python train.py --num_hidden_layers=24 --hidden_size=128 --num_attention_heads=4 --num_key_value_heads=1 --head_dim=32 --intermediate_size=384 --vocab_size=8108 --hidden_act="polyrelu" --norm="layernorm" --norm_place="pre" --norm_eps=1e-06 --positions="rope" --rope_theta=10000.0 --rope_fraction=1.0 --qk_norm=true --attn_scale=0.283 --bias="all" --tie_word_embeddings=false --parallel_block=false --extras=["some layers without positions", "local attention windows", "gated attention", "value residuals", "a smear gate", "skips across layers", "capped logits"] --init="normal" --init_std_qkv=0.0503 --init_std_o=0.0624 --init_std_up=0.0719 --init_std_down=0.0719 --optimizer="adam_hyperball" --learning_rate=0.00413 --beta1=0.9 --weight_decay=0.0 --lr_head=0.0231 --warmup_steps=215 --schedule="wsd" --decay_fraction=1.0 --decay_shape="pow" --final_lr_fraction=0.0 --batch_tokens=[8192, 16384, 24576] --max_seq_len=256 --doc_mask=true --train_tokens=133200000 --max_steps=9182 --dataset="wikipedia_en"
Each number is 500 + 50 x the weight over the matrix's rms, rounded and kept within 0 to 999. Layers, rows and columns count from 0. Numbers have three digits each.

# q: layer 11 attention query, 128x128, rms 0.0506, rows 0-20,32-52,64-84,96-116, columns 0-127
# k: layer 11 attention key, 32x128, rms 0.0493, rows 0-20, columns 0-127
q0:671433529473542487557479522504522573561507519487516493474512552445517500511478411492519480425491567550429423468614448522463466458474479503605491519587509524627549458456577433416443476461481570559524510348535433553538406466567342523463456512532597500472578491540447444464480550522525399397432519533441450411535526438480580538481409515615456494453538552505463513593519506460582507534513
q32:484479510537563478475556534491524517441537614539484470602576479473461516410481534461579495441529585477469313478525521605498418409442468513430566485545545536663553468512651504563496603512545505514525498430530414560416588463442429502464390473542463479541546463464412513410455496526532579489526431556482506412529444448559557474435541519577450433539618559517354483487497467469552539582529
q64:478503539539544440577578481551456485474549566500483421543533472510553536537563456565489485503513507527460382444496435497571429549559416474496492557514505475613434513514524473512555583531550432573477433506481454470476536478441450585490422420456471482547540463491422554469497550437503540591481380491484466426542494465591496522454470514534482477564501569479394478569547477498531539502534
q96:506507488452506441481525486530543488527391540457453478453447523440464536531484495558501481494524545445445458422528527529508455504490498474467463458538433557533536534451438550470575501535576557487439581432491443522454497448399402592484514419421539461502521509568404435545435508400471613578526416497473408518586481535534471441450565512535452492429532564494573470390556481539446555541508
k0:372498443535407522506450426463510419508441535518556582504442479478505457559590450566435426589497516480518491555399445446498466551550544527531450548460512554513510429577421524480480562526587499574557527527475503445588401465471501555581509524461570455561507501506519566539525501391435505507533420624484414528565563551512432483537481459500537537515569469592416491483526441405483553413492
q1:286622630599437526492531627493557510550485486434411554528405521477470567530457539571451425602521424556561540576460574494536507499515617434563416524506409469441395577563389576487533417382516454377455480469413543436467562543479651471508530439439484431544520524451548550504408441457476556662505558520501491439458450551523397493574459480464600528475471466417515491486608555592546410422538
q33:488493491512494641461594446473534425488395460538476427498449437539568514491507581610417446638479501376453572421524447471511501634483539469551456592559454487430494571514448494436567365532435472537526457533473554410590458584456519474536440413464506522513483453517530506581568553421446525570491498523495592529472493547521528434496506573523557583444483510482529471512501472494437500433449
q65:467486517437563528384589564516495460526495474569455502444425465539511584448515514547549454544594416482500507528540526546524508576483524553528482513552505432498434519450446489406606460461443443532478507510442461502499548472542482485508480487423518506400541552495561526462508511481545587502493467468537483430600575596466506501491552525472574577480452531442520447466455483470464437461534
q97:521455587516471560424540526452561522461406500499471456499462554490456496486527632583583476495539478375437438547537460573536407534449555460431590460461473407594421570490423485521465533448451420507548485465509463489486517560521437540483589535398529516522528484489547479444530501444516464511586458548503592457609519497497553458519407501546597510517422574522470532474501380494616461564501
k1:504473618494572522481548626470430471497486512416536596442428537551504495410495566612514562546422405551446490429545467556481443477498534578450541445501500420521533617512529640564587487508388426544502431524513577554491538433470561574475618460392433408370534410520445566533446464494418564634495460566516565401538487471517584517516566570460470523494422517451549445498568397522421547418456
q2:412522503575603465509412544580516377560460468468520531465538521524497442514470457429368488613469502438612488494486596404499606394489522549452384514518563637415536476587522582525480538578505567469532576523519650542448551476495370468434527571584555476479471572540534515411544527557519500535483541538528464479471492514456404571464589440491518453459519461508592462429517555480423564492525
q34:477435486448415399544569509524524501503581542502572409440506541557496489476525522530436534507476507491615504379416526555524541588568476516476468546519517490502548459492484525456571522485548466512441538512456530565528470458479581552477435472533547548367533547543514512396512496550521481483479470497519504555532456462459492530626490455523403522457525504484584514546451410425507476495481
q66:429447482483373444524539506574524458465457516477563500582492515529517540528532561583433521558487521453559476432500547534575478528384461442494482476538452443460409439573495528465537438495577558543487575500541433573555575526477551631425433468514539535485471427545430535348478509444496497473516512464452515552554400471465496575487449489574452578460546449479496459456491424519486499584472
q98:568453467552536467563470540510464542442509510473517565567457520552561520548471444496470517460506426534488505433528554482483529497573505463490471459478520525586563446512502450537484452532497492523405468501568556491483477460546490501496624481442529493584480486538483504502546522460489431511439545558522474455514493510566534499500618498542446564456574416474476422480480523431488564523551
k2:459556446567476526576401485434521465547421439459568554492490547527532538491474499582460523530463508459579541501464536515574555556466548489503483549527456487477554444450415534498578486465574429552519526497500431499507531499522562466445459476458471485591502474441462520488401514577521396540419471522480464530566533521434511477473432519524501394496567535550545421371443551512489528486483
q3:648546458408608461601458446572500577491552464549461484455597420499389507486547491466500538527503560430476519557440466464485494484550398442381602533600498484535549433532535465411517510651504474459496496479490487408493448443524455512497473557465609522524429474414483517467590490533480380445473527562466505483558408491577534489426510465546500481481600490449568532502476527441498536530535
q35:548487482563546505557328569512481528610559419452534548589475543505399520510443507485530490500462487534508582477494347466442545466509553529459469612408430625387544461464507518496493513503494437384497585500453534468446526449501549465415606494532535542527509507507459492401543483520465514502480504461489577461549605436474486529516508454534582477481465506487552499482518501535620515398455
q67:569463484558610479546391551376467447583537453395481523503514437545491456518480415478453483507499548490474492532513466460463527478497443523430514618413439493490551505577561459519413553520525524429523635516490538398490523437519558534410508411510522485550502484516517506548565499569570466491464547504436530414547600517411451458551498479457520429551506471460512529575465506494585502492534
q99:590396492466502429501581459473375517520655508566410488404504375539484523480501544478515543440548445449466479525473503462443524570544471426445494489536583532507525564512471530511468562529465429491477506470520526509496556380543512498457510447533508483524547517507551551565547572438522533486444480509493536422473558546577578464549556470492476554518519448464524573551474566489478468593515
k3:471515542518560414503477517539567447529546479480489386530414471443478528482538513428421534401554537529565492530532528432603519588535493493507507444462501529387504531461511450437530493446525484457503540481443461497486496493539596530417535529512463559493487546583529452475473481402676519491460463483449536446584574484540493474513533436474474498544479506468552393506563594473545483526451
q4:467426538521491513503547515444576495498527443515518414399422513558489556549516410471514435506491471526562494501503443420482489494512538515478495497515488526465504538496477504373527524454483561417590521546417512486462548485510578482559435432502534471492485528584563463600502460446522486499482549444552509494416528477535574474478543497481530442536452514542529560451554489552492498426400
q36:538475426440564506420592472492481488513436574497401489610482468510499570455489585501543505534536494496466538548453543503455488481500442491425501353562559512536473527492481500463435481603459485572425434509481488506369526509449472475537535530492464469481499456418455497520496410554457554475555413531524468464465463593474480534549513517543560451538457509488446549450477464478488477596618
q68:469413635498419540534454485475479524468521415525409545615569504557439576422543545437581495418592451424474532521477543538511469556506489505508510442571543427527449529643385482452497438511569495546545432550451500472432521527427494508484455500495485459559480428468518519511578446529461496490533510468579482518500504592433445519461567499498481427548524418547460467414460515373466539495487
q100:502487461451448483520549483391448521548581467374462491605535561545529579450496566485577505490546372479507468510466425570553524468370541540438504525515569521540417498554470537497407554501500449570547489539427461547505645529447507463471503522535473466504514440401454515437532471481519515489619403499554554533482523556445471563440460429516559525418455497472490527512513505503509494501470
k4:520496566514534487456443463459540393488531451480368528511489331481476483491536477492498519524562409393455551494518412519444472490538455569469564489531553492474365487552641462452507508554519501488615524504512471472496559580519499490497464482424461491517475511475537495379554587518443609450502514447636462658523450505504490577486454534478551559527487457468498468512473596526484527617505
q5:468560498592453564519457457542559415448453452587392517522384503458563457460527507633535490567552445506455586500446491482524531507622537455455393468443499482385585519445494552499487485502480525620549489462405542381526503585477535602516484509506492380495473427572516541481519490446494458574483473499562370541494526483540536508514485531452498484512465553572475551457608535374380539428544
q37:537451517476430524543535485560527494450465421470576404502585441539541495464575590520488562523467442425538517477467535522511519566492478568570544462506407488519402493504468523457568489547477517511546503518536458448544488543498536642489453445487464534456515553503520547517571490564457504464474463461496509541478607447539508462562396526493463537540465547412470447521430499497437534409460
q69:530416446501512508521521466493548437484520518539513411432490481423486597502577532482499407467597532429449516544500503585504523502482522446499525499549476481512557557482456474509468440505510435558500626444566462443445461533458527494615506535445467505478463516452543497474518495534510462523556469441492554499457510485563578431498476557518413485483550471440424607548473546475517475420452
q101:489538470528434545597568472495439532490479544420534452505570487456487503471563472545548426469475523555465493497540517522549565493474484636483471565457437493472528562564405523512567519469538470548442529542472568505505459518457468455551456596540469416492488443519474561432520516503490449486545502466474524470518470565455468479562448513441473478483479464501415639507473568449434499444518
k5:606379468555492541541556458537480528546590449525495449489501424464509626550512551527584428477458530530391532457561428532473424461532592497435591414503441499536453554499531486532449513506436499592518478530499477481476481504533590517531429508444427494440516485521451449487480470533497531476396517496605546490524478520487585500455423477528437467574524628479541521522493456530491419596500
q6:448493386443477516567530434515530487468445529477464462515460555524529465424512495456449581440590445516539536489457379503429501539562473505465462484462514571477622567479537414420525503558519486441423542594544546430541440500508539403523590468522487457531491517443585526488536447578478562521549533467470538527451461481572488569465518531501438479464514476589589529456532587481538495495521
q38:492502562446521477560482551529486313450534461540525415494444459517501527358512530514532543575473523478545490443425540490460523508519527555457503562451609596490588549444426525493551537502437481512395461457561620551486536480451569496410480491428546514461601542589475448450427638496511419582445494456455500455443437518485559530592443488565445609462479512483564515578540419408543423554437
q70:590457458507604476472465465498464460542456457559453430551545433543464548404624578490542525514435442438490522498437454530620460553432444542506512513528593526469512527543426531452471549476445408568466462527551419466510488577564547443429497462509493494493506536534588510499500541557532535534578463413407543410482429521465565554598444454614529552418462504472534522589516413391566451534432
q102:442480461478476484499531440492482464538433411535413417480482407449484492430524579463547552549565515441434512531491516484475462550530450432539542500519527574469472513533463563526507534478467535474459510530572466446514428535499476450507485480526533514560498485558520518632420529400536560563453462496565493513502515511484561497499524506569477480485528461517438525541482568451538499553527
k6:514520543611463500352546521483402453531434506475550407535507489435451499461587578522520500512488406470494471478534406552517462503549529450480484572567547555453476567410523541522497492489481437555512536578519466534511436545565492503494500534428471493471547492486467479555473508499509482521497395485488492526486466517493534497595449427516446546489478461440551411520571475488605454608470
q7:622602450398617507578438472438505543423593533541477513494567484402496433469400504482527535485500544481500507568602443401588482497471481494567531579524489402559502517567545401465452492604473535481464445488522484502481477409462423397490465503372635497491470519481409583543463501555474385465499529528445506463478456538484498598489538509577559440403563552503580558539453418428563529493572
q39:530522481437505503442399445572416489535502493551454425451518506461459549438490550461510537376496486551531470469512469538407518386521486490552492528512512452432478512516552531513424529513471558485517437493521482474485523469564468472563424485452496578429547594431541437515465493599530542499498436471552492485489488412479505452467560460475562502511522447549558542528524505561578391597486
q71:566540532459567506481403552395471471532536510510470558454467495601511505410403525534523524463582558485490515477560406421511547504406484506523488520499514490469447512603493473529453491464493485499498512478527479578456537423428435443447453558459561588601514449531595425560516633495521438505452476484503549462445483433465519509463511478518581490457548429519528460532483456485501439507495
q103:577555447474599487496471494467449513550537471533402561508520399510471506443456494474408496554657466415465530597550458475459500507482477514527437528467559550453480510461440492568497532492458579514443384501531531440550441509413518377416461467570500417480545499555519474603454511472525485580502557496540519462478404566489444501563557517472518555447502485524519421505512422521440463495517
k7:605428478435550472470458460539545387491447373480542455518522472555439479483514627464471530452568459479505455561502459533552592448498550389584507499529503566487381457493513469508395475402560499520496513432572455475484501517534499395458471540511536491449535579495578432609460532430474433470572498496507504502468487487517467550513595422643539635551516440452528476513485568557526480515472
q8:482508471504484534513501380498486554376515496524484407464479525479547418472456508571436544535496537502450439515519484404475516612490484509464556466474487478497619414491526442491460529468458532646539499486532520430537414521570411622556586444548491610521500443516524471451575538464525486418452611532539595538494513475547552421443512565497414498510477550451475563507446507506506496477487
q40:597473476489430592459511365421466535488528585557483400485467394530496494521474500447480486531434495480448437511478519444475433510515520528475577463484496466505482460515530505525533506527479579498541475498508447488638435494553444492621489530480555485579551456478502523479573539511518417467478576485532498576558460464559575408487510506578475487572506506459483499576550478483486589571529
q72:554557537536428484606442535454363497363599547492463432594468447509539438473601421583512598519386551432494509425544493493505486531514501551415545453455433423525639524465614457521423504517491435608527473532444472471587495505517447565470574530546562581518547397538470580551481584502497563468496545609450470556463535445571582456478522536477470486505488571444491500526451446470465477633493
q104:493462536502488373580562568454433572422608510432452513495544508558506477489502451454420623416476494471549505429488568459484511537464461553473597437587505532572560538534531484475404440532488499483457508503515576483490513427589505522507586472412511576457468400490556525483505540491489442446456502521514415473381417399559548444425602540527521405563513532452597450531430479482569456565517
k8:684509452466417450585475454498465534415599491439497495479466490532571469493539424548428529507444494595515458507425603420453446539513500526465521433573570462506432422499553527538424517460443525580478467467518541519501406556583497524481609531455544550404509483452449552468517458476486469432519544491479397558538545427498516478534545419607424404517570514551602444568404526471515535536439
q9:465508501569456568430487501583544538560485509442597520538520531495492576554532586511572514510559502506566522427433522527523469503563597474405462473452408490536456525473485497492576496468541570348502524537445490495473474529489590452577493470533465474556520542442549494499498463479397526507490400445500482569484569435443441521556456479471498497632538542407474416470519415415508480490510
q41:418495517525416509531536518587537501592461474477584537441435477529553469478495552603392527478445515559524575397518520465559528536588576478516457570390388517437510494497507520571535474417494486495520490509492550561503532543530591390577464459496443540413574493508561489524505466479460507509317474422427582508512534466500451454458496483522474590523461498485554520566464375541527454426528
q73:469489527488385557514538510533522477525479478473473455531487499418518467457479521409524497556518498542515536494452503451545489483483528526498486507438464565504398506501460530528570479419536485491515467452444516534500557529529496437569365481455495495462474523467586420490455477445535583567499531518490506465529505551470473491494589532483460617563483493478529547439510478551575548574552
q105:508479458493397486543479584567527441514445530513492501525432582489552571428553513506610459469479520550569585385522572524597529515519553442491464538447424528496483475462476555446455385454549394386521534528422473544498550479528525508445519515559563407433522502503540478462490518469571525520439435500438479447525544539397515539539508507542453542499470597518565528535434514481492447500473
k9:427475585489448536538510482475445551445441580476570474507458417495511442448433451543576501521489466506430545490554504518563485505394487528521462458527580489546558501580521504544532510486435418578654473550466507508452590440407548475423401443422461554619431519596487517505461535600492528597526493438413516445499536552520462431458592595410482456451516449438509568442580418552526482458432
q10:316469509608426526392569494531442548495517420439525556474413511521532443487559544535488471489427441473569481474458549514579413512455525552556436604471469490451472549547395595542559458397510496461523552514442584480515556504546634504497516416525404462487521491519515458581450511461549582536505473512558589477554504617505376423596541487467574543476505472556459422383524518576478505453428
q42:494504495500435531552547451421471507562445449572537502474509480589556460560452519576456492554457513467466605511520468494516513582552463460527510549540446514382413492485429486515521450489502493576465516467496502441650400488541530424522477458487456532519465408549583522637444451484466465489513572415471524551555489544549552462516427514466569510480546451424479508533473550508459490411487
q74:459455513448455551487557435446462536414439481495506496514446452485519455465465503491403519577472423477501571502562530465471496507515469529450604464554471545468515502507515499471609406470521581600501576572394510474610475465536549482477458482522488516491453478542522534507477565451530514527500493504577535563557463466602500373471567609516414496474594557441522502478491430481431470538509
q106:503483493443486543496518527404428478458549408406470469456456433503522570508486491469530483427484491465458514566520461536567422442500476496444604504541457492537466513505554438527384481452528347523593529467493487538598492459558538401525494484583533452539508441561579452582595505458506411469495479531483513464555593408514501488449494558480536529557501492531526520591445412514559519525456
k10:488522589549557441506568565498470556434578571430509526449466542408530515444564598520494595523559501496463494469515582517549416465467473465495551470508475508499569469500556565520450443494519456427579516506521584485547517490567544512471537415533422545422514497410436531466431548517481531514535451524482578484462509527516491502452508548496422454469509524417587524507462416532421557497476
q11:494519540493580427595433518476483478507545483507532580502518481473533473527502410470440552452507487459463486487524473468491507455491445483485469534542512534505465395495520461470504497513500463447471504483554614455528467512485484483527483523547475501524499601480560504483551495471508509437471507569479498524551502576485459560513540569555557508514472421463522504570425555530577544542578
q43:470501584537513509513496565570498473511506514498556492470505518481507489462456498554552520475553473508474466512485531498512451496509491528469481429488486491483567500460535481526443522455518454417532517479494491472509485490525538492436519478557493480479585498535499483484509510487527486496440426489512479437457505465468435505450491510528428458429466516488520490473507485517487573518467
q75:457460589525587456476400615523547492694588380409512501486494654361435429459490520480544433451493495531588437460507462563490499514469488523521444564462536513557501519571483563446382586466501515409528651504524429577438567480460512486389455435528518556476518543511458491435503438468578450493502497589462464463538523517419400538525510499582552485414497528531493468475487534566581469480473
q107:528500469456525477532490528391520544562560515507515480462471554484551497487407449546536440523520470524495490515529499480524611598533474489556430547532478407489466512603414556385488470505494443528447547580527414521499541426391524457508468465563527447527512547582508594462514441518531507446430478438473483457472454560514471591472503475480458527442563472532486497497467498478485486497487
k11:571461549384594483577525420538449483561548370426551475414498482604412530417562478493480497425498526434513494534511489572524579540515395506548454537479536480565416501548455460415503534512485467490509547464530497538441496495437406499436398401579536548489448572623567426523565518539586490463456478465486490472490440459495524559527403504418560534502537499530483457537541479523521489498396
q12:555517514493484431521559461473533492525498438476492457521552420502451473549352500495400490526526510448488488506531456487487434513470510467531592481500367543543541463523515491453435478510439583551482509505582486561526527478499460505468508540478464506448434531511460529483575463535478493416443473462421521609529503447481511517493486492561512546432475501419470506549389509519511494555517
q44:535431557559554479490462508541486487454448440494433573580568491478478561444560518490564549481509381616511538437495454506435502444441441527507452441478538516481500491515586488415570589576505536542481455581491457471469525560517527462456481520420454504444535509521452561490444447519482560462581433493522511474506541484478474562536529442482520514558462477495434519420475474567525394474508
q76:461402383577497429515424440526463417483513520508413422574508467486564450428586484547519492503465499620505511493472508517393477487504488498445431471501526626471588416443484537455520571541506469419429555581440553504508468559610561643550558479556507500509534511382410585524613518551518477454509440599515459348519538441582516462521611458579523398451421508521539569483521569502565550487480
q108:563354576466563393527517479553475387453564479546447561608564420470474448575488570469501505446481435549480478539433441492395538566496498467476553432470527538568503427508553567457531553616522422461529517385487464494385531419582519576458540512491431506451534540392443579481538533619496533532551483471594446486521546411562587453413530370570543490534449464537385466431561532550543527489555
k12:547562483464605465549478443524545411424483525519471486479629494493539467517531461474452525469521520679584484522505453436444454519518545518458468544518538516455482472506550504427481519549564513489515500534444476472441388507495519534470435582521478548505509551448518571520552549619524549445588516538518499512459465467480590468419547439492524364454485504594492505372594574456630530407509
q13:477472517431529432522456517466515458481523492521486538469507519452564485538417558494450506486350558425522517507604564560586463492433532532595433533550494515469455515490527538442501428420518490471496476454551472599476526463512472472441513466615552456510461552499443451518367464572506485457588556566416472442463514522542497433492583540445540517489461570502553543582444477503442480613544
q45:562401499454503502496527405492493484484530510570588500450476448502415530489521485460395532487445537481590442513551476475486463504538482500401502471625539491461531548545502533530463496454515443535499543488488520648490409494543505552562420493536534560493398452451537465501489552463429479520514521474505486546392506483510531460498522456516460526468574519520542501601432500467411443512409
q77:590492461471608477548580438474491526436557450482522430402519389566490475518532509483398481467544476499574500483535558584502505586472505460566519485570583588536564563510522453450385462484438547445420565400492498488522442482575497486479553450628559552452502467527638477581511586445495458476507519479455404452485549443517560403526453423577591506397534535472508587557460487485462416463447
q109:556444524448544537443533489401486537442530532472445435450614450521525461501506489522413529447592557426526444581555532499561466584475520574556483533510485476457577574449505461506455518440388496562466591444548445524529493445519521499480447540476537468426489500565584533666467618529496523511530510531418490497501511507485564538561510428468494488440454474514458460579409388426479422459502
k13:468559450528453541510510531382514429555467475522429452361512530565573423449532497550541562489458484534564513537577495502458500577553549461521479574593474622573496527468458524502404494434604505528463571512511445461451424477547500501496570479497604488439507415473524398564500521474461470443482478488574399491567473425521632551443571478552485499463525459528526525513510546473447464465448
q14:359472540593513416519491532516476462516482531550423487550545520533590487527491503585479477460494547514531538484465515521484485609563479498463446464481560412519483412466436509512464519457468510520506490503518550438417568506500497532500513544524411458438500491476548419500524558495514497461499508582464469538418450558533509512560501527452513541541489531512497546497437527598525477513523
q46:464538526531525463583493573475520459512494449473493486573386542494556520508519468583447539530557456529553553522501602467530551526645528390508483485498544513377530537488477445504553536509457427483451403504496613553556421506514533543476610455456489494554536515564560500554480491440476578515402517473491511495373510548447460493523529529474450524493446471474576443447499515568415535472521
q78:408566633537520460560478493432505567508565569457416456569477437459494437523498347568475541511578586525467493578502529405500473528607628510451453460452466464517479467490558436475475477567488473461591499440406532451493519569564569636582514501469527422536552427494435542522489511489487576524392535602531451434386616574584453464514545477468540421546503486473500473462500523434556479463514
q110:497506576493516470405523498533394459432593486425511465541670451490476478588490466536523536435469510500464444558493525517556564575477460533429517429538416478575511477535485567445503566617515488562470495450423460501442610500504489457541450557438516485518515545460465554490531518529556473407530504494453431516550462465471523524572467465372515457456413502422428472455589481596562400501520
k14:464587544603541456554496532526378572388532584425473551607444450526560431503441426532450575483527571562521528506456533497417469500570436498526470427436533573500468514531578464475410549576533506577510480512335581607540547488447466529441476537506462395439477530522462567479506509483517553465428540455468480502496422460567524518531494501458474474464504550507491464535516438504469500532502
q15:596552471394491517549432422524555533439453515546478462606521513559531585572534491510486491412539478574539483439511445580520499515502507542520550433536582493593561497515543520427506527497523503566478557552508464453505451500528442546451528579481454496567479381561487599517497474558463472435526502434559498512508588509453488432459452531470404522527542467580442568499491573431474447585474
q47:465501507486574518536460584562522455595567465536501522408465664410517542451412455541484500482418599528559493574440523451454468496558583539469369576479612512461589497444537501511443471433435504468484491526513533545425498464403444553463597591479607482503527472500514457483408449464555413533483557494506540457538501450458459503554477549493563509538520464479553529474514483524606544471469
q79:498535491473514506418444571528577453554526352566450492474474626534525482401506501519540486453385462530522437511475483514468456459567509547507529563438667504516542478489563560507451594573442523389465590580485532428488572434568492482455557505561467409485532490489515596410456527547510542487467548498492541484469506393436504446508478492473494517488440506536484445606566464494611481455503
q111:453452496478472514453446523486581544500528484599439469440567506557479486487519552450603434524490451433612445491535507470398444518467511477515511462532496418490502541443559448462461538485497502480507498564560451554516548486493517588529568418518536583470523553473439487487512449491600566471507517556562515585489496431438592463487489567535508452469482528491509498481487580469505517590502
k15:400568542518476418520508539551453497517407485522472473550435546459443449499525511499558475491490528417626430540456602564484541506476503497463491493412465562485548488518453549489533477551482481445534444511490519472451463472452507563423552537557494556563578486449542506487539511540542537526545533471501537476442523522518559391576526477433578493519441443476418560562550471527553432519488
q16:516541481452584546561472480480504485442505559506503444580547437499482456566481512461457503482489565436440529544448491475467470521521499460521491449491431517506496395535539431448437422530405497566537505465533567466535501547521450517509492524466503444470494521499555508456519576512463468454433504569507438561588449496474529477463469510553498538489478476482401519608401583460557494568569
q48:417502557472503543429468486498549515515534527492495550588515496445459553503502515542553533442545412504563472520477515474545586448539568474476469450460528550509466472580409558521479477520545487490517487432507498602528563562513473478456461475566417463530575448436463446425506444514456525540476405502594428527535528471519413460446515494480524475542450503463437427478592561553497486501550
q80:556597501552574420429499469470498525534586540514493534553445503402559483462541503466538560587459568440475500508493488480474399479531422526504473407516530537455404424439502466521501513556526537569506495431510481515560482610476478486507459493438520605510477533531471465543498429495421537447428514553469452550506517499526418516542537471503485474531484479482519454493487519639499458568497
q112:534509450512477583444621542490444444495495531498495528542486437487449478554433589428441515592505422412431419534553604457470394488462464554466431445497462526572450499413546480481530440553569576556453438437490440525464516548436564521434438559474461480466475515490395446475470500432581667465481555440533505580648432499544479520416519461489509573526452448541524475494445553570512409564499
k16:454496490507484464506536510529481526463533542480551569523478457536519500535478440509513491537500497474486597465540465470515567555474452498511466581550465488503466440495524474441544455543562532550435468554494588429440441546438475434551515509491487550557467497595484466582436421529468545496550524573489473434485445474484489470519544523588564573413471476542503378401450339515451449355537
q17:506525478555483478474492438546486569468501454573380515461433495481530493516563570575554488534545467494531528549562539531553523453513560470556536554389520480419467519542443499493438501453537510479493432431497487492543505495472499471431487493525392483486589394499463456495440475408557435560484376497404475442504481576491535503547466526532509585503468517566453504489497468469484491497512
q49:524520584583446617418520530477466469483492456514548495503430411485542405547531483511461498534518469549439589519531463463506464501565543460532514553454446461490412552448397466519413502499508504468574496459509514475537460513498565472501425483434489527460505503480607606594515465441490423494537501587474554474476461558495586535535437543515607515460478481516525405457516487496425500471399
q81:557508563448500533494595418412470501501486487498603471508477478498521576550430508528516481502543466543436557481492495528542462590515475430616506512513492425527499489426469441452506450490491441520555499464506491419503369495499471364537507533491500522498453473505505438525522516377500460528493493473532506454473476523515537480439471534573513502513492538513422596559404488434469457446475
q113:515491497533518552513535448554441512525372502524510400499557485527396546447510492529493552487611535567517552491535475612528445501547412450557540541475566523517469529548449512496585516461441514592463511459556557443469461591464491393523374525531466458486502482510542545477460477506528429467572507511475427509547536461529478573563448468432540484506471459469488614501451482441552506470480
k17:632445471475584541483538506566401509510547504582541450535521441493528485516504557389540548505581457497411460386527507590484479476473438417560539437526426518529444511486532572501427473471433486568453515512561434453490491543559511479486497535532473480389461510419526529440533513441597574458454430420547545532555446518548551531447542460580380531581516538445479586543429540544504515515442
q18:432514480573497469488541594479473480545548528371572487579437523513526485513458482497474487604493577514502489447495555405490538457543575474575403509454444569378494396470486612580519457546544552485485554555498577562461585550496455462538516496564456523518495539501443562529443464482462702538566487555489520541507500573450437513443445532501602401568498498500469450431512499506480485457505
q50:536435498470530486510600465604569482469366557440481415490554379500504446495564548483573453438488517541542523511465475604496514572461476495548503475562510478462501458636482516448539462567501512559468547521462452561479523467471550559574324462572478549450495500529392444467498508536517519443508421487600485567490478563475481520525501500506453466480583560513495586380525470460471449479553
q82:464440544470461462552619496545422412431454568432538394494463447457494523559547576560429456512563483562566586463566509592489464586430544458518507448575461507488530500571387567440538497503536481523505525490437431553470456534504618550545491486487483440420554450523465588490481496525502516479568389501526564559529471481476512532510508425511481515524500496493464550486515526501381482507509
q114:422513534552481557492484549600562459483530485487545546475360504400508489500494461569434517519376459456458577491469398547491506524534523538474463455477445477516535406498501529457572491488537466436539478530445479495536481445501476509472520340535526485459540470560413482488464545459448518534463531505476528492544522513506449430493528529547449524540503531526490409473532458483462502473492
k18:455465522542506590475484513433515532535455485431497486503472513418492439568479543611575487534448457537540545561490426496552475514494618483453498499541500422463517491522490566505544446466557487582494478557417513455551453451548535562497588466550474486569597461498446511549514412519413468528511515610487461476487504535392506445478455470531482466445506455602555461381526515500432545419494
q19:633546421419588533554517420468499527466498517514455544558489444435511484488428546566544550581487490462477531501478398411525454468560486487500528532478528516533534514542493456578471513527496549547541393554517522499516546476421522441507506489433526482564538421518438494578439522554508419527514457526506435500471426491538548533489504524549464449415546478521514518555474503418537598463540
q51:502550535480514560529467475514502489544544429513481497475481501441520504555456518521456493551484559491520502553509498495456453441563572488560449462496488492524464551497462484563521506480443551490463450525508504506498560501517509491555545428586487499612551588532532442550481537484528487583560543482576452533416489557467513581532432572449479442528444474536435560472537520526495501509498
q83:450459549579470559493425479519452473443525538550485530556499450577479497498425462474492532492504578518444520537510449462448554416519567457484543531440436497379565547528499446459486457491409549518520457482479536468482463499484477472495451473487474512539585564526561416545499568528434431550424499494520537490510469524549547478441536579560446420518495411520590516527537493471581488532522
q115:500432539549477468433479442546410495519529533592471499434612491518615415511546529349448488474485521555431529517446591428438527509574507591473533513417610521522526529453453482517444492511458576422403458430536531448484401565510492500465469599515492554427409610399549470459494576502555445517537475571557481504504416466417500462553562460474515576552486388544529537517477604517471503539546
k19:503434562529511449442536546562471512545582533599502406585525403472484537519458553401524525534535529543573478388474558458486544502522488460480500474453553544429457533526526433541459547441464531510490499474566555619452551509527485461544459489495430467396498467467599502494468541476527499445460461387509530517484423537517469444497537514629493495599445501435524533517448484553583510559551
q20:589503529349557488496475443405472526505473422476515533463512439502433466488482495413508482460529467553407423531534478540476532377529381541577613417544508458590507436502622491431428528562539482537608502364585484449521474439526438563480479509431473487477452545529467506413510421524433437463520429516526500481545569425552590498471476474535528490523478493481463546581515451508496539509525
q52:549404508521553497475371549557440545542562498501550567457588537461472478498558575476572468414524577576525415462495536449505511447384467547480482511585489539583521502566588530468404525500598424522590565471457440603430614425545461459511530569561458567477480518479462485476494463597602481538585400509488495441483508436510510579389514476473475461493570509534519503539450462482432597572510
q84:460493505498484548504444477471502488436527519507443549511521445490565503543474524503493479508538524436484417513539473532554443428508467437479525443577501453565427476499504540521421521568551499586518544541640500535504512503496453429516382514533450562531418515447453473519432518487461481496550459533515491528423458471504493510436510505486490488544512482493469525551484437493467634520572
q116:479433569484451449440463516480497568578500495539485588527495504521555492476458506440431588501488417460438431503547538489445477517480506579406453473493544588548464543533547541546413510493550597557518459530587546536446438421523392480511440566517474473473495483498444502470471545508482529520530472520486515476484438523468440528432575519524493584514533478472514418496589486624490503537501
k20:398551504435493524533429338504562419597433529597516556440470492507501433538468511543401489554501558455456547551504470461464553471448575493481412446472465487529456446488448520482539448514494557543528546522537492441515425581527465422600472456541492572511507505480644518477485480495472471473493496539498451520561570470502485491485564472481593520485573475576489500478521515465468524493578